Part of a small language model's weights.
Architecture: rotary positions, no biases in attention or MLP, tied embeddings, attention and MLP in parallel.
Training: a variant of SOAP for these matrices, 569M tokens.
Each number is 128 + 32 x the weight over its row's rms, rounded and kept within 0 to 255. Layers, rows and columns count from 0. The size above them is the row's rms in percent of the matrix's.

# layer 11 MLP down (transposed), 2048x512, rms 0.0745, rows 1979-2005, columns 0-127
size [102 104  97 100 104  97 102  97 101 101  99 102 100  98 107  94 105 105 105  98  97  84 102  99 110  99  96]
[[202 106 123  46 152 141 160 147 155 119 105 180 146  83 133 198 135 145  87 154 139  94 131  79 157  83 129  67 118  68 150 157 153 117 120  54 156 167 131 126 128 138  82  61 113 135 190 143  15 140 128 139 103  67  84 148 188 120 136  90 124 145  40 110 136 168 124 118 164 136  83 112 149 155 109 137 101 104  79 131 164  93 132 167 134 178 156 208 148  97 108 119 138 194 137 125 157 159 139 121 118 108 148 125 158  79  90 129 153 133 125 108 169 173  92 107 142 117 108  71 109 184 116 136 102 125 128 106]
 [127  95  30 124 103 155 114 146 121 170 125 121 175 114 117 130 149 148 116  90  82 102 113 124 115 148 134  91 121 107  84 167 178 180  90 134 155 140 122 121  96 187 167  55  96 180 155 157  82  65 221 138 146  95 138 129 126  66 130  92  46 110 190 106 148 130 106 199 159 109  74 136 121 130 184  85 173 120 104 165 128  81 143 148 107 114 100 126 185 127 132  82 130 114 185 159 149 117  67 140  70 110  88 130 106 132 158 127 168 181 124 133 128 110 197 113 197 108 123 122 103  96 126 104 116 157 147 134]
 [139  99 125 161 131 111 135 120 126 121 127 104 189 112 141 111 213  92 109 102 113 185 118 167  78 187 150 163 141 123 143 130  99  67  67 143 125 103 135 226 150 133 158 168 123 193  95 148  75 122 132 128 116  79  91 128 117 146 109 141 129  99 120 134 145 131  97 129  95 118 137  71 171 124 150 133 138 125 131 149 111 160 106 169  89 106 140  88  59 171 212 165 123 116  97 103 174 188 116 144  97 143 175 145 137 102  91 164 115 124  72 148 141 135 114 156 178 168 152 147 119 155 149 139 213 103 120  64]
 [155 141 108 174  79  96 135 175 122 154  51 142 125 111 155 134 158 108 110 117 105 139 147 187 129 128 156  72 125 185 128  98 115 134 134 115 105 114 133 160 137  83 195 120 120 133 140  97 107 115 116 170 140 117 131 108 124 108 124 125 112 151 150 113 143 121 194 128 133 133  79 155 119 109  68 139 106  97  94 124 110 118 128 115 138 140  90 179 108 110  79 135  99 135 140  95 168 134 130 147 132 101 178 103 173  97 176  97 119 157 108 159 176 121 134  99  55 162 121 126 124 126 193 121 117 176 131 103]
 [116 137 171  93 145 141 122 132 137 156  79 168 150 156 153 141 129 138 155 157  85 156 122 126 137 139  95 110 125 136 143 112  80  56 122 103 116 129 184 117 140  88 172  73  65 119 144 126 116 119 160 175 146 130 128 144 110  80 130  82 138 122 135 187 115 109 163 111 165 126 161  45 131 106  99  82  72 139 138 153 121 164 177 130  87 110 151  77 130 161 125 145  99 154 122  98 120  83 105 104 109 108 109 165 101  99 111 168 155 119 145 164 131 113  73 123 211 149  69 170  51 181 125  86 135 159 109  62]
 [141  99  67 131 110 126 144 108 120 160  87 174 117 139  76  99 116 189 125 149 189 123 126 151 112 107 102 144 183 175 119 142 112 154 158 140 116  57 127 127  99  86 177 134 138 107  91 168 136  97 186 127 126  92 195 227 124  92 107 153 163 174 173 105 116 141 132  94 135 226  82 161 111 137 169 171 138 165  73 190 171 124 130 137  88  72 103 131 107 164  90 124 112 120  97  87 141 150  73 181 134 158 154 164  58 174 167 110  63 124 123  99 152 173 173  90 123 101 133 118 129 152 150  98 190 185 142  84]
 [155 100 151 119  94 103 243 114 140 132 150 156 151  98 107 137  88  68 131 139 124 144 100 163  58 157 122  99  88 118 136 139  81 144 155 139 124 122 128 139 135 121 100 151 125 129 129 122 116 140 151 158 143  44  55 225 134 103 120  88 116 126  83 177 181 154 142 122 126  90 117 163 151  92 135 134 148 152 164 175 102 113  91 119 125 200 148 124 102  95  93  84  81 123 150  75  99 139 118 118 153 108 161 111 162 115 132  68 126 104 122 136  65 178 150 134 172  68  41 143 111 125 154 128  87 126 140 115]
 [131 120 147 124 146  69  52 145 164  61 160 101 129 174 165 122  91 141 184 114 150 123  97 153 140  86 125 103  91 180 158 113 166 120 110 156 126 170 102  73  81 102 144 119 131 139 184  72  77 177 136 156 139 125 156 126 134 151 162 115 144 122 144  89 197 136 134 128 108 154 120 135 130  79 108 108  80  63  59 138 143 112 135  85 181  94  76 165 123 180 126  79  28 117 122  97 134 136 146 127 156  80 136 146 149  87  93 141 172 141  99 173 171 109 125 108 151 163 109 171 148 115 111 140 146 112 162  70]
 [129 170  95 152 173 112 144 148 132 147 174 140 141 124 144 122 134 104 166 131 162  95 135  82  89 174 190 107 104 110 122 200 137 104 167 102 116 134  86 134 136 120 125 131 114 169 168 168 134 120 122 103  94 156 159 102 127 180 115  98 168  84 164  68 166 101 125 119  63 106 104 158  29 146  99 103  85 106 121 154 126 122 142 132 155 121 101 139 104  82 100 119  68 120  94 157 158 124 139 157 132 156 110 150 113 122  94 178 106 202  94 121  93 123 107  99  93 155 112 148 111 140  79 119 180 137 226 144]
 [ 99 168 146 200 108  79 134 129 145  96 116  94 134 109 123 136  93 121 124 114 132 120 116 120 131 137 100 117 155 193 118  83 139  98 191 178  64 122 131  86 120 144  69  70 121 130 130 167  71 112 132  98 130  93 113 122 117  83 120  99 143 140 100  82 138 175 165  72 132 102 134 131  61  95 102 138  68 128 102 129 159 151 113 111 107  94 170 148 133  46 117 143  90 146 155 100 182 138 150 163 136 159 110 104 139 125 114 104 149  66 137 135 141 133  74  97 108 165 153 164 146 169 118 133 181 141 153 108]
 [134 119 154 156  79  89 154 187 119 200 108 102 139 122 109 144 123  96 138 155 114 128  96 163  99 121 118 143  96 119 178 193 136 114 100 135 121 205 164  85 143  93 117 165  87 128  66 144 108  83 143 121 113  99 169 105 111 142 108 116  93 134  76 106 179 114 141 115 120 140  93 116 126 163 106 129 127 113 175 127  78 120 122 126 136 102 108 168 116 122 132 118 146 135 127 114 107 166 137 181  91  53 116 122 174 136 167 142 139 170 127  66 132 125  88 160  89 119 122 136  81 108 117 134 141  83 121 129]
 [137 110 162 111 137  92 100  98 130  79 169 160  85  68 102 143 144 189 176 124 141 155 118  86 183  98 119 155  71 132 160 143  77 140 103 105 138 106 155  98 132 116 156 149 142  94 178 173 124 150  37 118 117  86 169 146 109  90 165 182 138 144 167 107  86  97 160 168 142 180 173 103  66 162 140 123  96 150 167 131 134  99 117 131  70  67  96 134 197 107 130 138 129 143 140 180 156 128 119 107  80 159 128 150 107 102 124 134  61 112 124 157 110 168 125  94 145 181 117 197 202 129  82  99  82  89 105 166]
 [108  99 103 153 176 116 127 111 142 110 109  68 116 106 103 133 118 149 149 102 140  85 120 142  99 113 154 165 100  97 109 111 111  89 103 195  61 113 159 103 150  76 154 103 145  91 177 147  64 149 169 124 111 147  96  96 141  98  88 119 111 119 178 144  91 109 125 172  88  89 115 165 133 185 105  80 165 107  70  88 108 158 136 125 118 140 166  94 134 144 135 129 125 102 149 122 120 175 144  93  68 160 140 109 111 127 160 127  93 155 173 150 117 145 182 152 186 170  72  71 122 114 103 100 155  66 118  86]
 [131 103  79 141 109 155 137 152 157 128 104 181 127 105  74 139 116  69 147  79 161  99 105  84 146 202 134 110 116 117 168 118 111 222 143 107 121  75 107 148  75 106  94 157 123 102 152 122 126 132 136 114  75 107 141 121 117 100  90 137 106 118 108  88 130 140 109  91 127 143 128 101 143 134 123 121 140  70 153 105 105 131 123 160 146  97 139 181  81 150  85 136 157 200 116 135 120  95 134 101 149 128 153 101 135 189 129 147 134 131 175 102 113  83 116 108 163  73 154 131  81  78 119 112 138  48 108 168]
 [115  75 160 129 120 130  97 110  96 141 121 156 128 131 217 167 147  99 145 112 139 117 101 168 107 184 134 110 139 157  97 110 154 115  75 133 128 128  97 109  86 154 105 103 127 118  87 114 146 128 192 128 125 120 148 123  87  50 109  75 161  54 130 145 132 111 156 153  88  97 162 153 171 126 157 166 151  97 117 166 139 167  52  99 169 145 108 156  91  90 138  87  94 150  75 156  95  74 169  64  99 133 146 129 123  80  73 168 153 124 170 112 120  27  94 126 141 113 153 143 145 124 139 100  97 105 142  56]
 [160  65 128 186 139  92 123 123 174 105 145  48  54 148 103 167  92 138 168 136 136  92 110 101 155 134 111 115 140  87 139 119 126 116 177 172  97 121 146 104 138  92 190  89  99 108 124 133  83 164 149  94 162 132 124 132 109 120 132 142 156 101 110 175 135 158 165 134  92 144 124  66  67 113 126 100 130 121 164 159 147 101 142 144  77 137 100 116 147 113  83  92 113 153 136 104 101 103 131  98 103 171 114 210 129  81 109 141 149 168 175 107 145  59  68 160 184 171  61 102 196 120  50 112  47  89 148 130]
 [126  50  90 108 129  92  97 101 134 101 134 169 114 121 146 174 121 103 121 144 164 135  95  87  74 134 129 130 165 141 135 153  87 115 126  74 155 184 133 154 116 166 147  86 149 131 185  79 124  98 137  96  87  97 106 145 181  91 134 147 147 121 209  97 151 136 101  66  82 134 126 111 132 133 133 192 115 131 128  98 120 148 127 164 151 163 132 139 112 105 136 164 108 126 121 116 169 190 156 132 167  73  67  87 122 197 130 137 128 104  70 138 117 126  92 118 126 128  84 110 121 176 106 130  76 144 168 118]
 [136 129 118 141  92  72 156 150 120 139 142  96  81 149 145  57 138 115 117  82 121 140 145 121  98 135 116  84  90 121  63 118 120 145 162 158 112  59 108  43 141 137 174  99  78  96 142 136 164 147 168 120 108  76 114 127 137 150 125 134 133 146 141 165 120  77 207 141 130 102 169 171 180 133 131 120 142 138  73 125 127 108 114 140  99  50  85 117 119 140  88 170 163 117 117 106 112 132  69 151 139 136  86  90 117 110 126 102 109 180 172  70 118 148 174 163 122 139  98 124 135 123 138 144 134  80 128 119]
 [122 159  90 139 121 121 101  62  92 167 152 172 113 178 113 161 255 113 113  89 132 133  76 150 147 128 134 123 144 136 100 146 120 145 107 177 151  28 126 116 128 108 174 139 134 207  64  98 176 156 159  99 189 184 140 135 173  87 127 149 106 121 133 130 146 179 149  87 135 146  85 153 213 141 127 130 189 134 132 140  91 170  76 139 114 123 105  84 128 104 180 102 142  71  96 156 105 131 184 131  93 107 144 145 133 120 130 126 163 176 118 159 105 138 126 175  92 116 147  98 116 152 120  85 166  93 152 149]
 [111  87 103 128 119 123 144 108 134 171  97  87 136 118 110 107 110 121 181 123 161  94 125 132 172 127  87 109  33  86 160 123 153 110  76  69 142 139 127 138 111 131 137 156 163 157 111 117 134  67 118  84 115 161 112 122 149 143 162 134 105 143 180 129 144  70 131 134 116 125 102 148 138  85 157 123 166 175  88 156 152  80 119 121  97  73 163  78 106 132  91  87 136  94 169 112 173 111 141 130 142  74 116 127 138 111 220 143 130 142  72 125 147 161 113 119  74 101 149 150  67  85 175 175  78 106 144  97]
 [134 128  98  79 113 156 108 123 108 182  98 127  97 102  96 117 122  89  49 123  91 107 182  99 192 127 122 154  88 104  61 148  63  93  65  97 211  81 135 119 113  62 123 141 126 145 108 148 116 156 115  44 110 131 143  94 112 100  88  90 135 178 132  96 173 123 146  73 133 155 122 101 111  48 106 158 159 116 149 110 162 170 117 112 147 118 124 183 130 127 105 115  83 140 151 137 118 125 106 125  73 123  96 129 118  69 166 164  75 139  98  86 123  98 111 146 120 129 200 111 168 134 135 164 126  93 147 117]
 [ 87 102  93 153 156 169 144 121 122 187  70 128 131 136 125 129 107 112  92 168 106 114 128 120 110  90 103 103 165 127 177 120 127 125 121 116 131 108 120 133  48  97 132 164 142 180 109 130 137 129 167 111 139 128  80 149  74 123 167 151 117 111 133  84 139 142  75 150 151 118 177 171 176  54 150 117 179 192 177 200 120 123  75 156 168 145 128 154  80 157  81  92 175 135 121 106 119 126 158 131 156 147 166 135 100 149  69 151  85  57  86 119  83 142 182  89 119  98 138 124  70 106 101 122 149  86 120 142]
 [148 120 158  86 107 119 155 174 130 109 103 105  82 156  84 151  88 109 141 177 109 153 147 117 146  96 226 145  99  79 108 191 108  86 124 104 102 158 150 122  81 140 152 120 116 112 116  78  86 101 122 130 150 156 117 101 150 128 196 104 134  96 154 148 114 172  68 120 169 117  70 138 117 107 135 130 201 129 187 178 134  77  97 140 115  91 132 123 133 103 136  78 133  88 134  85 163 109 102 127  91  52 128 128 119 162 116 107  89 183 113 137 137 124  98 126 159 165 135 172 162 157 156 100  58  85 142 154]
 [111  44 200 149 130 160 116 146  99  82 134 158 143 171 117 137 157 169 121  85 118 144 116 110  45 143 135 126 133 114 125 177  89 176 106 139  47 157 160 136 155 128  70  90 127  85 120 126 185 133 106 120 107 130  77 132 160 151 157  77 107 149  93  95 120 142  84 159 128 116 142 105 185  60 141 131 103  71 127 132 172  63 114 188 103 128  96 158 158 142 145 101 138 100 141 114 104 158 124 137 128 149  48 154 148 164 165  59 118 108 110 163 173 111 127 165  91 101 111 192 123 103  86 142 158 176 164 143]
 [171 178 129  73  97 102  78 126 168  89 166 107  65 108 102 128 120  29 107 109  72 139 129  72 118 173 107 153  91 170 162  73 164 132 116 167 159 145  80 151  74 144  98  94 168 103 135 148  80 112 127  86 145 101  96 135 187 102 100 117 121 130 156  48 190 121 134 122  77 112 122 121 143 114 117 126  71 120 144  88 125 168 131 197 134  82 114 136 138 129  80 140 159 126 135 169 131 159 153 146 132 114 133 117 127 105 164 196  99 126 162 134 141  60 158 166 160 139  67 133 176  86 123  99 134 118 150 126]
 [119 111  92 101 143 123 157 136  96 153  86 126 143 155 150 125  96 125 139 110 153 109 133 150 140 128 188  99 163 148 130  99 229 131 151 182  76 151  89 157 110 125 114 182  82 203 116 101 163  79 125 121 162  55 161 150 106 128 127 174  94 122 119 110 164 144  81 139 132 199 159 155 132 164 187 134  91 128 124 141  85 106 179 128 136 135 118 108 100 154 148 179 115 142 157 141 123 108 109 163 133 105 151 162 140 110 108 141 105  78 102 120 151 104 177 150 177 169 130 135 104 127 106  89 148 148 128 130]
 [133  41 120 138  93 144 139 128 180 106 157  81 108 134 158 115 108 135 176 193 135  84 116  56 124 167 146 117 119  92 179 105  99 128 147 125 140 169  85 127 126 139 112 122 110 110 162 103  99 169 153 146  92 109  85 130 157 133 171 126 152 104  98 128 148 101 151 143  25 156 136 170 159 168 157 151 164 105  28 170 124 120  71  65 111 120 164 135  91  85 117  63 206 143 119 178 125 124 115  89 103 105 126  96 174 127  94 124 177 117 111 139 151 116 133  86 124 142 239 103 143 148 146  86 150 106 121 115]]
# layer 11 MLP up, 2048x512, rms 0.0707, rows 1980-2006, columns 0-127
size [102  94  95  99  94  95  98  99  99  96 107  98 101  97  97 105 102 103 100 113 102  99  98 105  90  96  96]
[[107 165 158 113 132 121  84 130  90 136 137 162  60 140  27 101 170 137 124 115 135 135 142 176 183 126  81 159 191 131 150  89 141 183 106 167 123 118 103 223 142  90 154 112 169 232 122 120 147 123  75 158 137 118  91 155 161  97 101 136 167 154 144 161 125 195 113 162 147 106 140 100 158 137 140 185 134 117 164 101 158 158 151 111 114 116  94 131  75 121 139  80 152 169 163 138 123 130 181 110 143 138 155 120 159 116 155 122 160 114  70  92  97  96 156 164 169 121 132 160  93 193 105 136 148 135 135 146]
 [174 173 125  90 113  80 150 173 142 104 133 146 134 123  83 103 128 134  39 164 182 155 184 124 110 145 145 155 126 169  67 145 115 153 147 133 125 152 153 158 117 107 166 153 107 152 149 154  78 124  99 101 132 123  80  84 124 130 113 124 167  97 108  71 116 124 153 116 108 153 117 137 156 126 114 127 149 141 171 164 108 124 104 143 146 126 145 120 148  76 116 129  99 186  98 122 159  91 150  75 150  59 121 151 171 131 110  78 165  54 185  84 111  96  71  78  77 155  67 136  83 119 149  86  81 112  93 129]
 [111 125 126 130  80 137 197 137 118 137 148 147 164 173 124 187 138 151  87 132 159 121 136 108 204 132 107 164 177 137  74  75 144 187 168 106 170 142 110 121 112 108 174 129  83  74 174  78 127 100  90 161 131  85  91 126  86 117  67 107 115 145 143  64 175  87  95 176 144 158 104 147  85 131 174 216 110  66 146 180 103 150  65 117 158 156 131 153 160 173 144 124  73 142 186 202  91 113  63 148 105 123 125 122 135 120 140 161 107 133 171 139 180 132  95 140 134 106 113 141 113 111 123 104 113 126 110 127]
 [112 146  82 149 161 180 123 102 106 147 122  74 167  96  60 110 126 129 156 139 155 135 143  79 116  86 112  90 201 156 104  97 100  99 196 126 144 103 181 147 158 146 159 129 173 143  94 182 152 169 192 106 152 203 155 157 111 158 133 115 158 110 157 117 136  98 135  82 174  98 121 133 116 136 173 121 148  62 116 168 152 166 149 130 161 112  82  92 166 141 150 143 167 141 151 150 121 131  90 111 117 214 169 163 140 116 132 107  66 108  99 123 125 100  96 210  81 110 149 161 172 201 157 136 158 129 168 100]
 [132 122 150 145 178 156  87 150 114 113 141 158 114 122 135 134 172 114 172  99  81 149 151  96 137 156  78  51 104 143 141 160 146 105 142  90 174 113  91 142 206 141 136 129  98 135 135 125  48 119 110 123 133 139 124  91 130 117 128 142 133 121 145 142 145 115 140 148  59  72 146 119 114  80 171 107 214 136 157 146 132 177  48 142 112 155 153 111 184 133 160 117 138 195 166 140 114 120 170  67 137 145 152 122 136 121 102  88 142 160 164 170 127 126  72 170 150 164 128 121  85 176 140 140  64  52 146 131]
 [157 106 125  72  85 141  95  94 148 127 149 150 130 145 115  84 177 134  91 134 123 122 137 102 111 100 123 122  55 150  94 144 142 115 128 169 149 131 121 104 106 134 113 124 144 154 139 168 152 145 142  95 151 171 120 165 163 182 131 121 131  17 100  88 140 116  87 125  88  64  98 134 127 154 130 129 136  73 154 160 103 160 114 179 120 118 104 144 130  98 114 140  74 117 121  93 155 111 122 159 131 152 128 126 146  90 136 118 134 138 172  61 189 129 132 146  78 115 145  77  96 183  53 169 161 142 166 157]
 [ 83 161 141 109 128 128  93 114 129  85 199 122 127  75 181 136 124 161 116 117 128  91 101 112  86 147 136 105 151  74  93 161 156 182 155 114 132 110 170 120 148  82 165 155 178 131 107 116  97 151 118 113 144 207 113  84 115  75  93 153 140 152  62 122  92 114 131 119 105 122 143 165 153 136 131  87  79 132 126 143 183 119 129 122 112 127 138 154 144 199 172 125 203 153 119 137 126 116 123 124 147 179 105  98 178  94  95 103 182 106 176 129  95  92 110 123  95 142 132 120 170 126 170 102 181 118 156  94]
 [ 66 100 136 122 149 207  94 115 110  92  97 152 127  77 136 149 133 117 105  92 103 119 128  90 162 126 142  89 165  66 135  87 183 145  52  82 134 108  97 126 132 123 113 132 128 138  88 115 108 146 103 149 128 166 152 156  82 208 114 168  93 105  90 165  97 213 131 175 114 144 161 100 156 111 176 109 166  52 118 170  95  85 144 112 170 114 118 105  61 117 186 106 112 169 134  70 153  94 126 149 124 111 123  70 180 151 131 138 119 100 126  99 170  64  98 175 145 101 164 164 100 141 124  83 160 167 109  99]
 [ 73 120 115 169 127 198  73 158 137  82 116 160 180  81 127 102 133  75 147 120 146 143 176 108 107 144 129  99 159  82 111 172 175 109 152  85  61 126 131 166 131 125 167 125 118 213 161  99  72 115 154 148  79 137 105  75 134 146  86 120  92 154  55  79 114 137 122 114 118 168 113 183 103  51 155 104  67  98  72  99 114 115  92  90 144  93 103 168 157 109 127 143  84 106 170 159 163 107 125 194 143 129  82 106 152 146 166 160 130  83 186 127  76 109 157 111  81 123  85  96 197 170 121 180 119 151 161 128]
 [ 89 138  88  90 154 112 108 121 116  68 135 146 115 124 158 152 148 136  99  92 124 149 107 100 147  89 172 156 170  79 144 182 163 101 177 133 161 172 132 166 118  99 157 157  97 147 109 142 140 107 106  82 139  98 146 127  83 200 147 186 129 158 107  99 177  77 146  78 143 136 184 134 141 162 134 141 135  89 147 135  97 128 131 134 145 118  20  67 105 140 160 130 124  96 145 105  93 144 195 127 111  27 131 125 201 136 159 178 138 141 104 127 125 100 120 124 131 196  95 152  99 115 125  94 150 104 145 157]
 [130 120 126 157 120  84 120 173 124 129 151  94 147 114 170 118 120 121 148 136 142  91 124 188 133 125 116 117 113 132 104 188  84 174 129 160 166 145 112 165 140 131  87 169 109 147 158 120 127  41  74  94 121  95  77 161 167 101 156 149 165 163 113  89 173 116 154 170  86 131 169  77 152 173 123 132 130  58 148 112  93 132  79 125 188 198 145  96 149 122 114 146 129 109 139 147  98 136 152 145 144 135 140 165  98 160 147 121 137 132 156 155 140 154 136 180 124 203 120 127  96 158 130  70 119  67  80 141]
 [ 99 128  88 135 133 110 151 118 144  99 154 112  75 101 140 134  91 188 133 160 164 131 126 233 151 138 155 128  60 117 110 125  70 132 208 165 138 145  76 107 196 153 107  87  92 132 201  82 155 142 109 170 154 193 125 135 142 103 134 161 161 159 140 136 126 123 123 139 142 134 110 145 105  75 118  76  77 136 147 182 129 142 102 142 201 197  81 119  47 174 155 104 150 160 133 120  99 128 104 167  84 154 107 160 148 156 174 103 123 120  90 145 131 137 122 127 152  88 176 146 150 198 126  84 110  73 136 188]
 [154 151 154 142 104 111  87 138 117 164 108 134 152  93  78 100 110 100 121  68  80 132  72  79 178 149 138 147 106 158  93 114 122  69 159 137 168 133 142 120 138  89 150 142 184 138 157 119  73 164 203 125 138  70  91 108 113 142 102 132 100 136 101 124 194 148 170 105 150 156 131 134  85 157 132 109 157 162 119 158 139 145  97 124 138 149  71 144 124 148  93 116 123 145 120  84 165 150 134  57 126 153 127 106 199 124 122 158 127 133  42  91 230 144  74 133  89 133 128 140 105 195 120 133 172 138  83 119]
 [113 138 127 114  67 173 140 108  82 117 100 155 147 146 201 188 123 113 116 110  90 117 113 137 201 151  91  46 110 118  71 193 104 112 142 116 137 152 189 157 175 145 139 104 111 166 116 152  84 191 101  96 118 121  88 137 110  85  60 167 132 103 158 155 148 110 150 121 129 113 108 134 102 109  55 174 111 123 148 116 138 182 136 112 183 138 128 144 170 193 171  84 112 172 200 128 125 128  99 128 123 161 167  90 155 186 134 145 123 121 127  95 115 138 160 119 126  82 138  91 144  94 110 102  88 143 174 137]
 [182 130  21 157 164 107  97 153 107  95  82 164  85 140 152 119 167 118  78 138 131 122 133 106 141 142 135 154 139 108 150  73  49 108  87 174 163 155 126  79 124 122 112 135 110  82  93 125 177 133 150 159 128  45 119 166 165 121 117 174 112 137 109 134  61 149 122 125 117 124 118 135 127 151  81 111 133 119  97 156 181 110  97 134 110 141 206 145 115  83 111  65  94  73 112 147 109  80 121 107  57 117 121 122 158 129 128 134 101 163 129  96 119 130 132 157 114 105 119 122 145 150  71 117 137 186  94 155]
 [ 88 147 122 113 106  85 152 192 135 103 143  77 133 124 166  79 123 132 185 141 140 127 108 150 157 107 117 155 139 114 154 160 137 136 152 129 150 127 137 190 121  88 126  74 146 111 153 124  97 181 137 131 120 130 145 110 132 108 175 134  92 106  90  92  73 115 141 121 165 171 172 155 116 119 140 158 123 165 111 130  95 118 163 148 157 129 161 196 141 200 177 110 164 106 166 119 120  94 155  26  83 123 169  65 107 127 119 115 150 147 142 117 122 122  93 146 147 151  81 133  62 178 160 180 190 119 133 118]
 [157 169 159 185 138 127 102 100 127 170 186 115 107 117  95 110 175  61 113 150 132 153 168  97 125 179 114 154 119 110 148 152 119 182 133 138  76 176 142  90  94 127 126 119 102 121 147 166 176 156 134  51 134 106 175 105 116 102 175 138 149 184 125  94  72 112 129  92 185 157  95 138 199 150  76 106 112 167 125 159 152 110 106 128 180 131 150 140 132 177 117 110 158 120 187 175 100 117 144 123  87 128 142 131 145 171  99 184 106 137 109 137 103 122  94  94 140 128 102  49 153 157 218 104  76 153 117 189]
 [136  99 139 144 119 134 150  83  96 101 134 156  78 174 110 159 135 181  91  97 182 217 157 121 123 110 185  89 136 157  52 137 174 183 153  80  93 144 123 121 206 145 167 140 140 137 144 186 133  78 102 172 136 191 132 104  72  87 175 170  84  86  59  85  81 115 113 165  95 114  92 107 140 178 135 115 167 124 124  98 129 124 123 130 127  83 104 130 110 110 108 152 167 105  82 133 111 153 163 135 132 146  51 116 182 154  78 160 134 124 153 161 146 121 145 132 157 122 151  69 138 133 139 158 130 169 138 160]
 [137 102  55 148 147 127  96 157 131 188 109 136 205 151 103 133 114 116  86 118 106 149  98 119 106  78 129  58 153  82 115 131 113  71 141 105 168 129 114 146 122 139 146 135 104 104 157 153  94 176  97  81  77  87 194 130 156  95 106  92 110 138 143 113 109  86 112 157 139 187 147 144 105 154  75  88 122 128 159 124 181 143 178 158  46 150 156 159  90 131  53 136 116 187 166 130  95 139 109 181  66 182 163 163 112 104 128 142 140  97 173 157 174 151 125  99  84 136 161 142  79 163 129 128 139 115 129 144]
 [ 83  47 134 134 119  96 117 125  96 123  78 179 119 121 110 117 131 128  74  93 141 150  53  85 103 173 129  82  56  56 120  78  61 112  80 103  42 111 148 146 113 150 133  96  98 118 133 112 164 107 180 149  79  75 180 148 132 129  50  97 102  96 135  80 107 175  78 121 121 149 176  95  99 111 128 128 143 129 127 138 134 117 175 154  98 116  98 107  78 135  60 135 117  91  95 164 101 175 166 118  86 190 123 114 155 159  89 123  94 126 124 204 155 157 107 142 118  90  50  64 123  98  63 146 149 123  96  54]
 [112 116 187 114 124 125  77 116 159  82 133 133  52 157 114 155 111  90 186  70 164 116 140 115 175  86 113 124 147 129 140  89 121 150 105 156 154 137 178 134 150 153 123 104 159  95 136 185 114  97 150 144 114 135 145 132 152 144  83 124 159 154 109 109 190 105 153  87 183 132  92 136 108 128 107 174 152 122 115 149 119 146 138  98  58 133 116 113 129 152 123 163 126 138 131 139 141 135  80 130  97  37  63 102 149 170 171 122 148 152 135 130 145  84 133 163 168 156 156 136  82 135  80  95  72 172 122 135]
 [ 83 139 180  98 102 158 128 165  81  97 141 130 180  86 169 146 133 128 123 157 143  51 130  92 118 120 118 153 122 145  50 111 135  88 171 130  94 148 157 156 134 172 133  97 107 125 119 124 149  80 112 102 124 130 152 181 164 106 155 136 110 115 112 134 119  61  78  99 101 158 158 158 148  95 123  86 173  63 112 145 156 141 104 133 147 177 121 137 135 137 133  88 128 129 164 134 126 163 116 145 108 119 178 112 132 145 118 102  88 114 130 142 154 174 165  62 163 164 111  50 144 107  52 103 101 117 108 106]
 [147 205 137 129 129  84 141 137 166 113 131  73 120 153 117 168 111 109 155  61  93  91 158 166 177 138 137 159 150 159 105 187 131 127 205 109 172 142 152 201 154 127  78 187  58 140 126 175 124 108 150  98  54  64 144 115 111  75 146 128 130  60 138  89 142 134 111 112 131  90 120 164 138 178  88 149 141 182 131 103 136 126 133 172 109 107  99 121 129 159 157 162 172 157 168 166  79 153 135  75 106 143  96 117 180 108  64 134 137 179 129 137 178 147 206 101 163 154 131 144 137 152  71  85 165 120  90 152]
 [151 103 132  91 149 153 120  58 176 137  92 130  96 171 131 140 137 155 111 213 160 106 116 108 122 110 100 102 181 133 148 113 175  99 166 141  95 124 172 129 140 129 136 127 124 142 122  85 154 121  81  48 130 103 165  75 166 108 154 185  94 150 172 129 133  97 165 137 160 163 110 118 136 122 133 117 176 155 111 140 125 192 137 139  94 120 124 138  80 170  70  94 192 192 152 182 100 122 138 121 141 125 101 133 159 160 148 100 126 105 184  86 143 145 139 170 151 146 153 148 146 102 140 137 112 130 164  66]
 [118 111 151 115 136  99 167 110 140  93 121 151 194  75 120 143 107 133 133 113 153 130 102 144  49 207 138 114 146 120 126  88 123 139 115 126 147 107 127 127  99 125 181  75 179 121 153 186 103 149 171 113 162  86  77 135 118 137 146  95 178 107 170 187 103 185 108 149 120 171 135 108 139 135 119 120 160 170 119 172 110 113 126 170 102 159 102 122  96 138 101 109 104 167 117 158  69 132 153 165 172 154 145 145 157 138 147 132 173 180  80 117  73  80 113 135 111 137 136 138 166 149 168 184 136  93 131 167]
 [107 109 115  82  69 156 104 114 121 183 149 143  85 151 121 160 109 135 125  72 132 134 130 131 175 113 130 126  65 138  65 203  98 191  88 137 119  80 116 149 160 146 188 172 146 127 155 145  83 173 121 148 111 203 121 173 121 132  81  82 109 122 167 130 123  91 136 137  89  77  94 113  92 154 126 109 137  96 145 145  66 114 159 141 121 117 123 110 170 131 110 106 157 153 137 110 156 133 153 125 126 143 177 131 122 156 145 156 158 104  47 196  63 116 127 198 157  98 127 128 156 137 193  94 129 153 156 135]
 [150 102 139 147  85 177 109 143 105 106 123 104 150 117 132 153  92 105 157  93 174 110 134 117 142 133 129 118 134 125 124  96 179  90 165  88 135 133 100 117 156 136  89 100  59 169 171 148 198 148  41 120  28 166 150 130 128  86 123 133 127 142 125 160  94 115 108  97 148 110 148  60 153 140 161 118 169 145 132 139 126 161 153 165 126 147 132 130 122 184 123 159 164 144 131  43 114 151 177 175  95 129 124 130 140 161  74  92 101 143 154 107  80 173 202 115 167 141 149 158 135 132 140 171  95   9 168  92]]